Part of a small language model's weights.
Size: 13 layers, vocabulary 25346.
Architecture: RMSNorm before each block, rotary positions, no biases in attention or MLP, untied embeddings.
Training: a variant of SOAP for these matrices, 2907 steps.
Each number is 500 + 25 x the weight over the matrix's rms, rounded and kept within 0 to 999. Layers, rows and columns count from 0. Numbers have three digits each.

# down: layer 9 MLP down (transposed), 832x320, rms 0.131, rows 417-445, columns 160-319
# gate: layer 9 MLP gate, 832x320, rms 0.132, rows 418-445, columns 160-319
# up: layer 9 MLP up, 832x320, rms 0.135, rows 418-445, columns 160-319
down417:511547469492515488489499506510461474518500533540528504449471482473548513517525452534530502508508515478501528496535488490474498480501507484481468488556502514558474503502549526500529505431455508492459522561510520492484508469513531475473526512462509480526500547487509505495505538479486502497491513489504490535486511490476540500506462495556490470490512555498512501523511538501481541552480507488517547475499494509512515480466490540472505461475506522491497537470477493494484471519519473
gate418:517508499519512465493503472526489503513469500502467486528478486487484480497531474472474517504528533520465478531484492492495507456503472511524491495487477516488497497505501447511516505512531509528487482474529474509473549506511463490493514434525452516478471512465485512466481505518499536545538512491496522509452512520470454487518479489498494504485543492492416496543463462500471501479459454512489540465496494469466490485485497492461523442523524505478493498504497518503499482476557514
up418:470556524515509497504521509529479524488503516489476465475487483488496524471535493498503511504502537510476464505524461501498495456466473527544459512508516464499555477491524467503551517536507526476536487516475481523484513484512512501492481463520438540476494542428479525478487502520472506522465523532554521505482510483488490521499477470466511510477539512493477514496472452472499518538440489540490502451451493455471484470474515528492558470540524484496520470526496544487499486518525520
down418:498456527512488468508528498532489519429527506478459439472531523493517479525495487504499493521478522469544443475483495502540544539479507468506438500548511524566517522513489517503511468530472519463506464472501479487474496441499488495471508531521502481501508510525480502501487485470495481529530491508502461507493506481503484540489490492474542509545481527498503487494511442465485469494540500535505529515490538515477483525507508524492512506516525480495490469516504490518500506545495546
gate419:481558465504473513495487493478483509516478522522477476500527525558512482537538532468467494505504494518440533485466498497517487491513468488477507489502452478490456503478464517482540491490515494481537521484529516491538474541513495546482503508481451488508494478463492487494508491545498541518507450483504493479467495429479555514507489484440517478473495528486476492499524547509531520526531500506471515548466463516536544499539479513530524506471468508483520494479532475579523465506541468
up419:511483519529510470535556493460466479518530567478501514520499484522488490529496436528525504491507488448510486502534486473481517495490479530480470505451510483522471443534459494518504515480467465501480547514506520510471496503482520494502502475487525549499495506517527513517461488520457556522527448514520491472571565479515473496496480521531458497559480490447534529504494489520496485458501461488495567478479535526515478572504495502509500550497515487541488552472506534511460492507468543
down419:464518482532470512523514536495515506495497504533482505459492538534488469509492508494499483499529517487413491477469467513455516517538506544447491476465527519530499487501477542462477512512514491484451496527481523498506492473569512489458508511548494495500502516520454463530532495528537504500455511502498546488504446529457542512499451505491488501503505508522522485495480511461464485422548527529533551516487467549521543531479468472489508524488467484431532483504499472499505531494494499
gate420:500516518507455493534502504496567514475487501544466498543480474437513499493527523510497464482460475484460501485491507518489523476479521427516503497522472486467543490499541515510517497497480489474531481489540497525541494469498514492474473493488513454482510530530470455489538497511487524532511469515482457512501522507485469466499525552477475546537507479484467467453460465498492500485514499509510481509505516531495495496491469542500542532520498512551493497489449502488495495452492484
up420:434488483520511487520474456512532501513457487525493478509526495493457453512487470551490505475506484528507517492467567503467513515521490475520478491516503513505499484471521488534509476493484533518512525489463477495510520506494509463505458512470522541507521484514461483485518524493502514521523516502442478505448483500524503463496523529500508538485502531493472502519491478481480506505499466506470514516458464499509499491531465526493504514494503484507490469480441480482469509481490539
down420:475494496497485527494503530461548502504532476496480473485518477495506472465526503475504521503511454529474494535503497490469485501512492485526508509492480498503493482521520540476521486461509518518480456507498505481516487517507473493479487505484480506514494478499501507480503516504509491478508493468469497541474455471484541476503513522485496510479508533491491524477489501469538501531496505527507493484550493522479517509479486530472479499485498512474580482446479558505545513506506510
gate421:500565492514524489531526479481493500520493505468525493478505509535503513480494498512509515513457541534509503499497524481518487508517502532475487490521491478517506489502536495497504525537474495519524509501538478502516522496493505488487524504557496482484489504481510514514516496460519460491482488497502521531515493494481525507537519516496480469501534499530515489459497516522472478514497515479478528510480507524513484507506497456473498489531525469511444467524514483504469506515501504
up421:532458480505496530507469469553470480516483483515507518501507515484491504513505509543500478496504482486502508491499511495478472516483444516505514500499473520516493516507496517489506500496491443521509465520483511503493501489527511544504508482516516500536511511501516490516481478497508477515501496498525529491458533473505479505488497495497499503500491505473466501516515509493491501530484459526490465509506524500494513526490474499487487494519486516513494498495478512506533492509520486
down421:508516541488528488488505500530487509480450534532521478485482494494510485516495531523498507514517510508488495525524508515428513521533501497498499542508485509495500463466492515488501492537509481496506528510493537481517486485491548470487501503496495529487519494490491513485503492471503507471517501492466484562527496491535503454499525536508496477487525471519456531490532504495472518507528510506463509499508503542517525516510524521506499487493507500528532519517516484504511492510504502
gate422:477473478506498502521504539509510505465532488574492506501504532493523575489505489486484468538505484511505509459475524471487537514503489460495500509477477487522494497503492527497455557522495503446530533501485507500480515506472541503512519518512480501499506535457488484508524485477472483514513482496505503505493473514493531493478505504499458484465558486498488461490523499504482519488460496505499513528532501516489507513501464524500501486478527495525474463478487541499493478539519502
up422:489526508535533527506464512510469498526513497550481506509499479487499506484493480474487522512515523516530502449487512556465479470482481532464511457456495455525480507503461493499476493503514521506476557477481516470500529531518476518508481502492490492530481515561521506493503514497537495496516540461481460472484453493492480496489517486489485523512488503526497493499483519519490507492473510511462505476498494504507481453498504519492477482485525502469515490476502510501524520493448502
down422:507515503478458549494505537514497520546531498506501508519492486531514508496495522525523509498490485509494516482517514515446511461454476506508481469538529484515516486513493474498534515505493520500475491513462510501487511473500531488462482509480524502499514464473485450509443533524493519512495506509499451506495483529505524534484494476517524482535489507520515512492513534508495506468499457454466463522530493533484494524548511489477514510482501469468495507484498545481506521486483508
gate423:528493477446486481476505490534521514517522481531482495544503565468529482476509485498491516537464503520518483473522516512541488489482499480498470512464485523470513478498490515518495530439479488496514515517486495507550505502495534493507529492500486527503465491493525524517526454493492530524545487508525511470485517475469508467445475442471522480515473528472461473516496497511496521475467509538493498496496511506503497461533498472497515470512527495520493510506512536483433495514534488
up423:467466544480532511536481499527494434479521509500498525530520468496505522494524475523485483504514493508480520497485458496483468494489499512496489488502500512501509477545512476514476479520519499512498492512528512483492486478519494505488544470499483503514524501525524469533476487472559515503516511541544491504515533466494516514503545460497518477500515518508483475478482470478527517569509480513542569451502525503508535457497490450495500520494520470492459543516478501486520458522515481
down423:502480503480518472549535544480529514546547514540505528495476499497558514521493507501518498496498510533516529517556489513479502508505524529510514552488509484526481558554479522504485515474496514543510472508503474510507450516469521526519505452512477532469472502478489460489427509508579460516483483499451490494516497497520512478510501503529510464495493509506492513528514487531496515514494479511462480530480482500485526517517500505502519521526519466516544508505534495504465525502486507
gate424:496512540490515570488504509499482530510526501490449563536503508469472483456468495484508532508521506480461436536472490518482475484506522485502550487475498520483541526514541535525522493524428522478529495491503528475476525520520515491474449524499549508474496495509490497506510467459515521472464510497523428483534539551529463519488499524507512519507534501523460475529488483506493519484491495502497495506501509512504560470495522527507515454511496492506471499447494501498487518477473490
up424:490498462445472506510483483520486537481518484490475478471487462482515511540506473502448509570485489473511466526485476522493544492489491536459500476485500455505502460525498496496480517502471479518518469507513498467544502507552484501504459510480514500497512487489476476520528550477507501520532503525472462520517527487505500513531534536514527521515495506500498496500530493521520491500484506508517470489542488492489487520481504503462497465470535529519504492497507470496545528484485507
down424:530518493518478519515460471526500494503491519466536467541474515502541513526494478525463514495494453517450529502545505529463545500478473518491452488511508493522512525470500489520533475487452530496498496456502491490497491439548481550494536500481491505545508461456541491510456483514476499537522471508511496516468518474476509510484502501488519470516480489464520489475476496511492494554521540539559504470486519516507500499486491484471518515488479538499482495540498465495483492495512512
gate425:477546472557503522432459505505535535451545514556507497434569568523516481502466492540543472484488435461553496459483501446515534438488466444535478498528455527538512486444510539568486425481524415473482526513530490540496465479583534445488535536473505551532509479425508467513528475536456504528566527457541520468494493488511470467523481459490600486460499534450472481431427563510460553504475457472534460506481529484498511432506527516505430553492435548425531530523480482526500501517516478
up425:538535500501503511514513544438526504516550497451487451459514541503498521519504526531509491445473514478534517467454493446490472505434495491560527475524490520509473524460452519529555471474466559529470515488553505462461529518508508456478527462438492497487517527518474518485521481541534502522556521471477470488496529496519495526516481511498521439477522510494540492491480512505545565507504488500526477493500484482511486423482487491503435500485467524533518479499528461508488428523493477
down425:489532490509533495488515492474486498461500466497501524513480514488491452499474488512518556514578448512536464492503518509488513471518522485504494557484511500494539530520468506461454527466511508477524458496504472478535429485490522503522490507458500484499502448478565462501532502485468467478483509513519515503477534585474482480541499511485529470529436512471483526444521513526467502496473444442512482528490518505508512505489520497505509522496517499497520522501477510487471503506511488
gate426:519527488494522540466500520481488504475486508527477493547533542530505517504463531477488501499510488476459496520499504516505484522473545492498519504513468510462520514499512499465496545550489509492482495511466473503549470474496504492476494492511533505512485491510526501474498528500479539506528518495511502492475456482520485472470541492491534472501509501466490475508475518501516506559497492483530505499466502475527484465464513484492528494499501506504506515476522474499484480501498533
up426:471475461532478516531521520508476520459504509496503440448420447506478468493506457470503462489481544480508497474533490552505495494527486478507466500488479470507484492528467499466485483486511481520497536472461510498438489511499523493479485467497482490455496504485520522499499451534498488491499470501487518509488524487493470537540462511439513517522466522532481504517549488557428497460509494484479511455533492517455525516574493483525487529509519494493534509523478459516475538496501499
down426:527499479505504484509494549473499508510517482485492465497493480513539468497458514517504462507535512484543502510468507510457501522477465488528526507508507483513453511481470503467514575448505528501520535523521575555489471472553513512481495460469516476504486546486487488512496488555537506500483504489496472535505542523491535499490509505502503521514488504472521497518509449519501456508462472479524508477547492448458492502518509530467548459499557518494503483498494492575477496504490530
gate427:545516522505522520550520527532496518507500530505486489501551491522457485498497511504483447525500490485517533468473523477505493508480487505504483440525495444476479467509507499468496519489535502490504539485485528536534509536513505510484496533481515469476517489508507484468500544483517492529526480494502455502535498474487470458513472488523479523534501505498495469497523535506499472474497471515488491517517505511460517497478509520483541485447505391530525498501469501513532522514498460
up427:490504524528536472485558484496524531496489535508466509471475492520531498529502528489465482533518520476497457584461502450474509473474519534472527504478489522462508456487510509471539531481534493504489521443475480485514545501515496472472458521509527489491491613527473511459440486483477464489495452517453468487495434501484502501471519503476494523523506498524529517498495499474503528471521499514522503532481455528506501480529511502489509470523485480484510478485489512480508526484510513
down427:486490510483505500560494502509474493502501476506530523496493485482492483528520545519531479514490527518474512493483512498523517511504441468481510504524510515462494518545505505510480501478498477500494507500505480522481463492469497523523483486551456520516499501480523501502496510466503491481444495511525463496490498512508515513464472504466521448510474481477484447490524470523483493463534518509458512531527524505515472484463496487526529495477500522496505502536539495503489477507518523
gate428:490539454500490440486526488537522530599494513465479475489518495491495530521526484535513521512496417461523481522521522489501493459548480485487467503497509490467548482481503500532516519479488509496458488505548467533529514481532514519501517461481508510498501540493508549513485517517518466483516499525469464500526529516472481514505489479501490461515430483483491518419536553510485526467542504513475519451531495499489467496535496495504487543506521502505529501535508470513547475496509514
up428:490485496484486520498519508508545513473466496531497535473542515504506544461535544514527466529504471522523490478518480511511520486481521508506522539463538495485456526500551497451491548472520532528492499470491491498523499477464554439512487486497484522556511491510492544502495510518498464500503471492475499482493541553496490526500528465439484511481466491516448491479503482489472491496510512536514494448515471512504546523464477513472470497485517510499516488478530462481469549494540514
down428:526459519469486546514471474538522519496462489481506533480499466475553476480503528498477491484514529549514534528466490508496488537490478512524500501517510495525454480506545474506505502505483469517533551505483510483503499507503475509545505492502445539474480514492491519477534492473501509501483475528503479472490503486520484524505499481491472507556519500470485466522523519460509481512488516456472493497495456494513486497505505485482509521521475465530458505498506509502457446514516489
gate429:492474520548513468513473486485488483527468492467534527468545496505497454523482517487503466503492495464515517494526523484523477450476515456519474482524450510474483523532497518443490488508462495467467515456476515504491482486505529485517527511557567476507503506522519515475507479499464521478480486523524575493528482464519495495473459494512460493497551536528466457475538520493511532522513488494496479520488508473496510503469488471497485480483503474459513471515558500491486468488503525
up429:489501520480487472494486485493522476472504485504478504544485477498496539531526496510477508450473528536493467502514501486485519492471473490445556538492513487497509513548526486522505532529525510519490513489558520503509522496505471499501479500478456492481507502504519505530521474481549478486467493504477444453521545523467527498486526507478519477463505497516482428535460491556493468471498544497496492528467483487516450434513518526517511495534529514480513545489475532481467512487474497
down429:444481512508499512503447517496543485528528513483492563508538481477475514490540490497489525483515524500508483492455496490450538518538476509530524498504471499471500551538495485534504529468477541490548520518502507482472519530473442507539517495484470470474512523467488477528528464484491486521466493511451432457465514525455503524502547526500482515510514474503501479499458452523516519472535508474504527490468494509487528493507486478472490491509501469539491539470485532507504487520463475
gate430:522501511485492498464521509493449521474453483496512491537462505481486517505533495516509479525535510446480518490520483538531480532512488473516493481516512494515511512510477525486489494507492478504519504450507479480446511479456543470468467514539522474533468511496525501534508520543493520533486513514513473524480538481470511477507492464506525496505516472464502507468493508492468551489505479481527542494485508476475486495518473502512515508508472490492508524510458467530488475501486543
up430:502501507472467497501483507489515482505467478504499531477508489518480517501497525477523458494488512463517512471505467495475461453484507505497506505472510490534506481506526508484525484478485500495485582457510476490492523481474453530508513457490533515515468520472518507496411503489535509485517509488527507529485548473457524495498526544492509514481457471501496461493490488467515497437546469492472544452519488480513484505504488531484496478509511532517498487475512488462524528524537470
down430:470469482502474484462517508526510513507484489501507550513490495505478471489469516491470536517486514484487475513500517535443550479471517546522486517524478491447492482508516471485512545497468489493496501460477493510490497498489569512511497508465537493492525508501484505504514505500510531499496518511485491478509496541515523507510554486523521492534495474512486488518462474486501514519508551513505502499494481526510458531454509515531500502484522517485445501471481473541526487498490527
gate431:497523462440515480527520492480498453538515472533473551509526470535517494497478419484446553511524518488499504553504529456463530522474540447452523479493474479500537503476520501461467538498479490486513483544507519506482487445473493510505522517492420480535525499545452531497507452530525503457497518471508516498497495509546480486513544510529488523496438507516493487461477467515542501512509539519522503524499540516447515517451486490497516474517477500471473502456490481481519531483493495
up431:489513564461537482452508520487533468572562523500487549499481525524527512491451465535513496491532498498559541487503512485532469513447505483510487503504499478485482513501554490489530479492456462504467491537518483490519513504509533497518500485538456484479466515501483481492517502472534480491532554492481543466487487467495478459493495474517481502488493496488494487512472491498545507546529449471548503470479489534501471470506517481473483508510495511520458467463489510481503517502509515
down431:485477526400518515481524533500468484526510522462463496512544496486478480471487464469474500476549463515522504526511531489511492558496479532511457503521488510498502528514545476493521549536494543433467498532571548435467468494474512449487534464515547494555474529463528546537456488530516504512510516493485497559458523495553542477502510466501505484529505493561515458515503475483513508517505533499500476446496474515503537496493520525521553479504483525531513480485527476520488479512493502
gate432:447457458477485519490497500527508509482501492513556505475501500488496495513535491458505510497503544448523459529479451521455475472462484471520498536516467501454506508485516509474472533523453491524488511509497494483473500457520527487534542551499529493481532495548531507504480477546520485558479558516508552498501541508491503479496514490527475498465483504474450502493476537523500492496491522535503502527527497488494502509538491457517525491473489517551510512516489458512458503481530464
up432:465481487531486506564481517525490562500487553491516493536520512488534463489502569462479523513470523468551504510528494542479497491561480494470503462476504495541465477484502528498482476509520518530457506501544441491538484479509485540442469510490518519508505507486494492511533545529536464535521501556530488480542506532537450506485509520503524513525491496490536474495479514462511498521513469520541477505479501493482540514476517576495507486499585510502550510480476512537510499481522445
down432:557537444463513528516492528489521492472458523466520505507486466534494532534576508466521497483486455471509502526494489475546545510496504513478458485542455512489478481465494543473522501462461500507472522515517477513481503479487492525492465459487531496476501479493506530508478438539510488494556503493510489490500514494495515460495492459533488480478492503496481506458471476512502535543497540550536513465485482515510492505508529463481488469524513506505479474570518500482490541502484498
gate433:497482513512493499483528514481514492474517500497457509500488522521556509533494519508487527502526490524522531483531513495521509487513486481466511521507494510495508481458475482529507514495556515505505508530519514514487474517535494501490471480488474536510504531529484448471495525449475533442454496443487504524472496465496496486498484464503500530474479484526462539555497508461505497517550511495487528530529488516522487499485483448506502483505491518523476476511521525489499511486468492
up433:526502493499514485496530484522480486518508509530457538474510497478518478482494507507448475509516459511522487491498486468555537502497529480486514512496468491485480492491491505509487450499506501513502483531489495546468514504514507547523487496438510507509494516529471478522486482495521515491450541511491484541538490486529497543521505521560491521466524504529470546522499499508473489497481530557490534507550520493534525536469487470492483517515493501535485489494502514469525472520492475
down433:550566472487497494471484504490532526510477545482497501491520540486525533529540531495531488493496477486495527445506497528467521488519492503476512462513519539487480508581489512477451524523520500459506474466507458490503477523486507519483505531522511503507490449464498509512516470503504541487519503484485504461457504521467530493517512531490510503508506475513489547489482483523504494503479496543508472499525530543486506502473492512474487476493502464466486510489487499494495535541527474
gate434:545514463525517510493474519465510508490477522498511539483498532500509493495484501516497509540518505520421520489521462515460526495506505470487525517482480472449496523457486522468516528489522494523550494476494499527476497468477459523464482549476458489486526511528467566468461496502512534538529505500488490464475511513504475502509498539522490515470532495566499499501512565422490438517531475533481481516492443491488524510464459456502484501492496494534504535484489504513476480488532523
up434:448497542461474479471490500486487529510494523490447488479507491444467487525556515497515531459491493492489526510511480498487473450545472455502505559524507533509500501490505521486526513501542459461550509478534488491522519419501476497520515481502479494533497491506507523505548501497490533484445483495460466479508443510500490501519496521478546531502516550440512503477504465432477491497495508504469513495491402524477501485481479495499538522519487505517497500521523506516483517486429489
down434:490490521507468509480521502502494497472492469452526499494530510503467490507563527497528491469509453476497472465505523529484479505485471498502488516558510526502538496492520505478483479494480467445546509465518526547475563520499493464521524468385485513511511451500521567487518504492448482510477530541445522492507515472546494510511513498480522476501464490470502527469435449498441470457498526523460479504507549505461494491493500485517500511448538554488533502492482481494524512523433494
gate435:437511499495517464521512540501452430503545490489418486507505473501516489498487452474492512475528474497489525524502494433506517511505512444531487507483475484500533450521469488484435534501460517515511459519502486534538471504478495502469505490512559510485517531481514490548522470484476506512471502524458459504557497495490523506529510533469503529513484470475528525508490467465500528508497398475494529537481483477482464434505498472480476510515553475526515507516494493561517478481538515
up435:537478507500500464505485521494496522480467496480514499468526480503492524473488487470503508518484477500514522515519498592530494521498483511497598476506505522487484530500484508530507472479516543513486493495498525489478501469451494531499490520499453463481448564514528497530526533494517475490490517484478519519472518519489525507488535498482520556516525511512507486502503475515486457464555551532495481463487488498501523523514552526510526490506505467522497488479533516521497512490534445
down435:474473483470474523473453461425522528439467487481550475504521504485516501501474523477503499549511526468504494506469479549516513504506510450480435488445533494467465471484499467478517504491484537484458466543492496510473449500472500466513507451504483513488505482489485518428515499515547543510462510477489500510458492483433550494487507506492532541497562511498454516539498497508507469510506522516466546504491519495464503450481465536461481525549532531468447498541503501502515509498520486
gate436:456498479468490545513482458494428522469491544493525534534509471462518504489558486478511508480475485491501498488516484554515483454488483484494453500500500506502493474483518486562464534487512520542531516503528498503509486521482505521494517584498516478502560542478550523526507501482486528464497511540476491478532503480512510509508494527487501544476492529521458499504467493499529511503505480502472530497483484484498504513517534478478529520519484493484480476467511519478509496500503509
up436:495466532492522477486448525518545519517524541501531519498494467514493493529526509497514465491520486493507470490465500486483570471537497486524475530498476494467497511455521496495454508529513498518475518506503499515507494498523496508465522505504490494509482516527481498461492489485475499537506511458475529499561496544471527462425524529505461477489513494517440541514561503505497486486471474537483536481491495466532495482505503485486555498462458512513457521495528490508487520529494540
down436:490492493506495510507505472479529498498508498501511436538483504486491505526495525516512504481504456495487471485472474518563504472524470497482522567468501518512549457496522487498483478521483489507477487527533452479497551467485469460498531493491530526533479512485475562475523512467497506497504517487526530489464467526441486495517461548516500511515525486494485496512535476506471493506514467495507536492461478495488494516501543478482533484468444509494522461480518471490533511492512499
gate437:527474484478507527506501534502505499481481511492522496516516468489550475513550482485483487496494469531513499510487529527492489518483485547502507471508483472544511484489504482531479479484523526522496496501522473483504515523537519473518508460495488459473481506469494490487518466516500525501512494544445485446543479458575497495469508503496487567505498419488527479503502539441553545531549529528477479461474480493479490438457445482499525499502510468519536488483502475570516538495511441
up437:467504510496527452512505488485504501475433489493491517475501525514495535523494480522458504503443513520509523535481495476486567507446527492510502513524495475503505533509549505525551518479536474462479446514474526489516493526489513479509532433508516471458512531515474512492443474508491528521591490516508463566483494510515474511497510508543433474520443480501508502536498512532525533442505516477523474495477490472478472513504464487495487509481496512519484499500506474483550492469533492
down437:544565492513522447500507450547484489489495518539499532505490486495497482501454515495485490555515502460478518508513466517412547449503537450494511525480428481482502500481520499466514544480509483507529496479467513515482463471517497501515500514442472533483526540536513489498461520442472479492472530499505472557500519495442490501540525470505548502500506548512514534488513499473468471500459487466527530515517484509500491507511511517519474506489480464506479483521519515455486517534494542
gate438:506492452520472487501468500529525503490463508499468492521461502487499513516522502488460507530495464517504493495533494489493509503494484494459458485529506511515498493473477483536495483500480503448493522514506483463496483526482516531412500470496517514461522489556536499512535510465492519520517517481479490495501475512505487504496459515516468498506515529483504501511508518512542474469483505495500493506497493489529513512503460550532464506505480501504481508489474464507517534510502502
up438:497505525474462519545520524506521473542445523502501529479530507486490486471507488513496535477486493555510513473507550462516527527522517528530496497460488487502520505493492518486516515500515533527517488487497474490496497497495491495505540489478500531463485523461450482514535517517517460503525536478488486474540505496429518469516483490508524490468506448502459467469512482504504469513456457482482480503543523539466500469507478508517482534480557478476468466519549503549474493439508512
down438:505481479496519450480508521499577466500530486529542515512528487508508522510476484545497512519500456470467499489489505502487497488523506486546483469477527473485514498483500519480517499471538507523486499481497541481519482476482514482539489544429519509489498527476458496512483522509515522511494491497501515494489518458490453496502510492547500468497467507546492526508537480484505472548500495464461496508507463499458478482491497471525542504486507533482505532480506506516448516508492512
gate439:509479497474518516485506521538508493482468496526539492544486512522474489488493492537487510468486499489539486516496487518497514448526502473492503477497499510477510473491519469497526511503511501482476463496491504489460471508510476492501510438491505524486534516478485520496495471486523503526504552501505502480510487524518513505513505523499524531550553517474484517507513471508547530528514488505506495479486509513538479498516479514525529490495494497522497488517495488533503481520465513
up439:526481453514474490498505474555504508541478537528498538480527462513506503491520521470503512523557473501544526539494493490503534509488471457527506510486500519514490504506489506528503535481515495527454484485513472469492507515461483540508532498498505465518524514507483478503458517506510473522509518488509485489494505492505523463527519494510493490517490542500503545520493510509521492499489487530473480516535526519484505509501486500499469491515509521508516517502492490502504485508489479
down439:505486534503493511507496475495518486470536480517474495476496485481506521521476475531487528466464480490497510486500513500468492486501499506507486490490474493472477475485473499495485466481532515508531516500515499536510442492500497452523484522497479530495482519505487509443488498506502564489506500473515512523492476536500512501466490518511516531483504527543483497447516519514478531508494528479533492498467470484485510462481495469531536503482524519442482498498488497496455460476489489
gate440:486502524464479489488526494492472462479499512531466510457493499487506529476526515489484494512490483531520485484532499482545492461460498502501499534496501526494499491475501501513518479552493520486511497494498506510504504491532554481465465543481482517521474509486494504488466519516534489489482510497529502524517523500520505493491507506482516465518493457514548520499515495499498504497504513469451464539481507512510422486511493496496494517513529531516498459538501516524541518463468468
up440:475503531501505543476475513499535493475505498532496477504491478502494504466526491498529491504497518474518511553498522458554493479466465470489489489523504467510491503537513481461497517510488497499536523505518485521458531557502457489506490512455480510511477569502512503485469495525496540531492472503492519484490529473498496480509466535513501504455468454526448481488499474490465465473497486514499559486519554511469490472492511516480538502536522492549550504510459473540491519522465502
down440:507495528480483487535545484506486477489483486504500468497490471459520490492503500515504525530511470521495503496510507491490502503474516494485492499487511510518492489492515534461519460520488496482524493497505524473476455451482496479479506490485479520532492511492504523500513498488489471508520512523506496531483494498518496475523503512494505468516509514508471485536512504501495492508519491494482465511499492514501504509522508523459519505488452494512498489516515514485487492502509487
gate441:483452530486527484499444499517510487547513530515466473535500531457506523485455548484522471522494465491539488533489494537512484459509556499507502408513490492523524463478432519500531568534492563489479523525501506566540555493501473500486446548509498450511530465501493498554496476548494448499530483474472519498498551562442447513473522433512461467487505543519467512495498512513498491525590559521515500501548484480464498492462474531522512531515481525487469510481476544523544504541530476
up441:477530517507480478448516543535495499465504495477495490493500487517487502538529489508473505501516534477498506520499482500501538477478498505474459504498488528537539490530487463502475455512498484473473524466498544513475508527507529529523493504556465555481484564501467517490504528481495515522482488510503486498475498543518550443514481543515506522492521484497479514552494510520497517550504494501497512475483471553536527526563449486498488443455495495496453517534513515514515520503484478
down441:493493491534490485500520559510466510514515458493497472520530488526483512496489502494487480518420490490521481504437521458503527528474517548529531469482514488504493513504467493516509529549527527501512510418494472489568490472521522482470488460597463514498516506532435525517516476503505517506488461478544446481472525518509522435473506485494492479496507486476523484591519518526515498457489494468493568494543539525512568456541452513498478499475509452473521531487480478489538523506496492
gate442:522510510470480463521508502552534487540538535519500521538515528484453511501499500508532471496553535471500508450517502443537498537491508522519451469473506493488490480471476478500520472522496540511477512525503516474440512517528474532466544487475526495505518503484547532469546511497540542469523484511464513504525500484495523458522469460497529496457504528488516472478490509503559498505519512432486495474537511506506463472511479509499546498489504490508517469486458476458463492522483500
up442:492496480486520462552499508495534525513488496534485488472446487527525500467466520522479507466500500467515517522548520534490547501536518449482518492531532518457495516491503498510475516473524489500476542500516469513462519517428507494515494564524514512481452529537470488511502473530496500503497518465499478479488508511530507497484488511474489558481507467557508547477504516448522475514493493517544495482502519515487480508492560535502517484462471478478480532486531513522480530496481484
down442:546522462454523535459491523545506518501482478507500497469488475548501521500485502495487505468498516464515547562496539519476516477498506540492555500484553520513499506499530510517499541499528484504488505500513478511502511489507553499547518528483433510491476473515488494515480452504480455528488520497496494534532476479499484503516502486485517491470497485554496542507480443491510478505507503562538536532478520514493482541504503592537521490492522503508480507552508474529535487523501502
gate443:478490493488488469494523486526451537576520495470464526549490482515505533515489515477533499530514475541474547536471529491511538510505461493494520471522576526509467525490503502519510518488504537505491535476486478501563524485535480535523500497532477496519522472510472514535485511545517499459504488503522494511489525464492487510490546464543518453497536481452509487522525511534535512519523498504454485466510513514479529453480489515503483490524484532501520526513479512505513535507567476
up443:480472517513483473510500493506443514507485456455484480518534502492506518478485473485589476523511469517447475503501549474487496553509499536494549475480528477500445521476482468506473498530485542499509505479552476501528500513490489460503510472532506512479514538489486530526472505528506470487540466509464531515512520470499504512488467498508514484445489467457475499480487491551481492491479524525445484495522484513454520471489496536480500513514499504441500465505512517444512478532540466
down443:509529489506514488527497488495511534452532456481466487514453491495525541453457464515574473544548469533444541534537474500499467496511506461508470456496496502544508480464535505470532500490477484487484484473512509465516517499505425431501502493521555529500465494507462470547507512469544531518487461525497458514480485483520528528508484485493491467494493497485475537491485512495498504514452541528514496482482516531480512502504568497457512500464461535489494483534444488508544420531531496
gate444:494491497462466472474481478532506517509464498536511517525470512496554492503486532471524425488541471487513516493537528495484513484498539516533483479483449503551494522486543521475524527471517539460490487517484439491496489518561492481490527487506520517564496501477519482463487484467505512522473470556512492490510483510465479499544497535508530491526468489516451499530489497519512547529528486538503473480479502513500490509499525535497459461506525519507494516509514440524499495517521528
up444:493547472518544524545497476492504507523499423506486537539531528503520463548489508465474531436538550501501479491474531460504519490527485498475508506474518495499515521502558530515500510508525459467510518515560524510532531527495498541525490507495500497442483491492472548520490504481531507489538530548491468497467488503472474485536512541471479530491462530503476513437539445475511542496473517485460515488509518482530516509469473498510510518500498472511506488481495409501509489470529538
down444:489513503492520471513476497499556532503549534515564455559475420502499519444517488521535502478484500502556522477513484480503510540500477513519462485514475486502482486513469500480516470548512454531487541514432563525489506551511483551488531493498512493504472546491494479455504505512513537506451465462488514451525512529480517486531535504483478534477513467520511512479513480502496485512531472502479491488480507489473468514475496475493547499494490496517506505459485480485457476508520582
gate445:520513514506492476534491516537502463488511510458511504480483487517515514471499495515456450479527498579531492526498525497463482480498500427518502509529515493505516504489531490505516536520492507503500535497484466469483433506517500499513486491515526504519465512478482492559476517483480454480518518488460468439547483495524503487509492501497487442502483545520505530515464496558503509465475492499514511521504522475504457485477471490443498511518500466473489505485507515480534497512484485
up445:491532550489461486539489505505519501517450507503490523507473491462494554506504495478472484454508482484500508495521514485455489505503527495502480515495500490481516502479510506505499501528474529515528543484460528519519499522483496516518516473518512521499473491524480465527499505529465497550463492494475502494491474532523483476460510508465515506526522527494508452484523528511499502477488504455489509526490507542494485472470498455493503486540478516481472509468518501520494509513476504
down445:507490483526537509479509497469510476534446534490508517458509497544554517520477494475529503478509498475545526470502504543470545520484474508451479506502535488495522465520518485523509486551502487493484489475501510471499511503524491478480518504539470479533483491539525510514521546509499538491503481496521498454510525467525515463474473482507526504486475503490500499498496489513517508481516529505475486462488484525516516540482488505497467515510481515543478524520470520483451461522521476